{
  "n_head": 3,
  "head_dim": 64,
  "d_mlp": 768,
  "vocab_size": 8192,
  "norm_eps": 1e-06,
  "rope_fraction": 0.5,
  "qk_norm": true,
  "attn_scale": 0.159,
  "optimizer": "adamw",
  "beta1": 0.9,
  "beta2": 0.99,
  "decay_shape": "linear",
  "seq_len": 512
}
Each number is 500 + 25 x the weight over its row's rms, rounded and kept within 0 to 999. Layers, rows and columns count from 0. Numbers have three digits each. The size before them is the row's rms in percent of the matrix's.

# layer 9 attention key, 192x192, rms 0.151, rows 173-191, columns 96-191
084:507530512495564540511483539462526493447483473515487493522462527530502500490517524497474502526474481485454545456507527468494538548456484512510486508510501512476485497488472510472494481503486528525559509503506529516515464495490503476506544511527496527541457472525489504514529519527534472510
101:534563539516505494495461472504483522487506512513472546487474519526575514527454485517495485476551468471486492483516492492528504494537514463488497490491479516523538496455485482515518479464512542493504521475515475508548495509468489522477500506510467514527534487496484511496488531465493475493
099:510500474505461501458516487469457479573516495480511508466515530500559477484481502501522491466523523523490492498478489515524474474517525496525467476519456512532498525465544472517512506531448510487491491504478489480486494507477474561531465521481490510456518480531505480496520492489486486494
095:464496483512476441486505431527474525527511517500520500490514471476485491514491468511528505470534526486535474540521484527516487450553505481491480479475491501517505513512514495529491511474504493491429494509480481504508557507537506520467459491466485478463554495506512496484467509460463515486
084:434503500482497519500495539503504477525514497477471549543504526527502522512523539502476535519493484519460504509477517465485526480449543496543517502544490484493510483465480473494544507494547490495548470489452506561457470503528490525533485489506516515480477512469457472519530542453500516488
097:487502512495496469532496461479441482546496506503472487525524492477512521507517436496526533465549535511477522482489488499552519457511530476531469497515502487510468501502534500510513511544480487489501499533464494541507505509497518535551507522523518520459511520507509467499524490476484502490
105:529485506468522468501499511485510514519511509493544503524482495509478472472542475479504545492478520524476523500505500530554519529477437496506473507513512522518513529520510493494492486533437486460461487538473488500524494511515539483462502492453494497516506527470506489470491474510479475504
092:497502458491463512480481495499498485513436522513481500532470522537547520472520496533493496487527511477483502519450482492519495517470496495511496488541517498466505515459479491505530523539492516521491508528442503476506447476449514510510509476482519505504482550535491508502527510541503474474
122:525456506471492515511475546530533515461495502506507483512496509531498488504476517504501439524490542517510508502494485504479471510481441526482541505542531532530464515533474559468483517487484488472476526491501523486470531469511515452506476491487484469491520520519496518527476493502504488506
099:554518522487463460506471491500475504483464504502538491475481458532538502488525497518507484539499455495510497528487446501524499512499502464485480518535468535542495499512486549505501516468466506504493520537469505489544493505483510502512485500455456513525518541522492517483485489505509500451
097:502500461474456506555484495498504484518506503462479473452488494533459491475506485485537510476539519512535493494507511498511493535554520474483473490510408492488513459544511544510507533559521521481482501493500446516479524514526511510497507558549500499464503465502517533467493475538506470496
102:498518492520529514497531476449469482558562496473510522491513453478512500494502569485506520516496512510496504503507511483485484449488498513485476521516503494478510516501525488505510510530528501534562471526539475509518490504519498503516507501551515548539504470452482470526544480536473534486
100:555496476496514483513483495463473499486558517460502498486500516483519480460484479508493513487469528501531529451522526476502494497514455501466483488509491505507516547506551502492481504511500502506489500472524503503583516487517493513476510509524521520523502498524458482521525468534479497570
107:479510577531513515453478490513484480504461481500461498476532490524570525522476470497511543544492481478482523524487489543465473521515547461501522496469474510530538487468483476516493493481524500487492515492502523530502497506470511521514489486468458488454466487527471510481516514481519509484
112:554484517464474469509502496499479480525488478525487466472545474474558527507478444550574486509518484495512482479485443530485507520488531462476484499540471542524439476511491493495508503444492492510525555532474505506513513465506486523513488526479497502455519520476507538440480475491493529508
099:529492484509497517515506493440511496533529464487512508515508511463556543548534529507476499489534497522471507482501535459505512490492493542496471521488496477487527521536472535444500516505516488553532490482563501539509475508495454443526528486511549480553467524492496500532506458520471513539
101:514463492478518527489487491474484487474494537520487511475482537499462495482525489517442466450496505498508476437427491462502511513460511506504519473488504497427509513467520446492463459504476487515482503502482488463510491509479487518531511536508525535509488563521535497540519503519511482517
098:498480519496538467479515513509502462545533510501510485549531499495495482564504474477495509514493517509470504515496498560524511456507503504506453509506463496517494488535484468487494481520448490495492505547524479538454535511487512506500472480432528468486511563479517482504483502477478517471
106:532505540485469534481472493537455520464497520510465524506516507520509465477472502520530466510484509480539499493467504521505499502507427504490513498483480514509494477505525521459510467440481500492508483541437458531531520472459492519487492497441461505520506522505494492478462496485487511492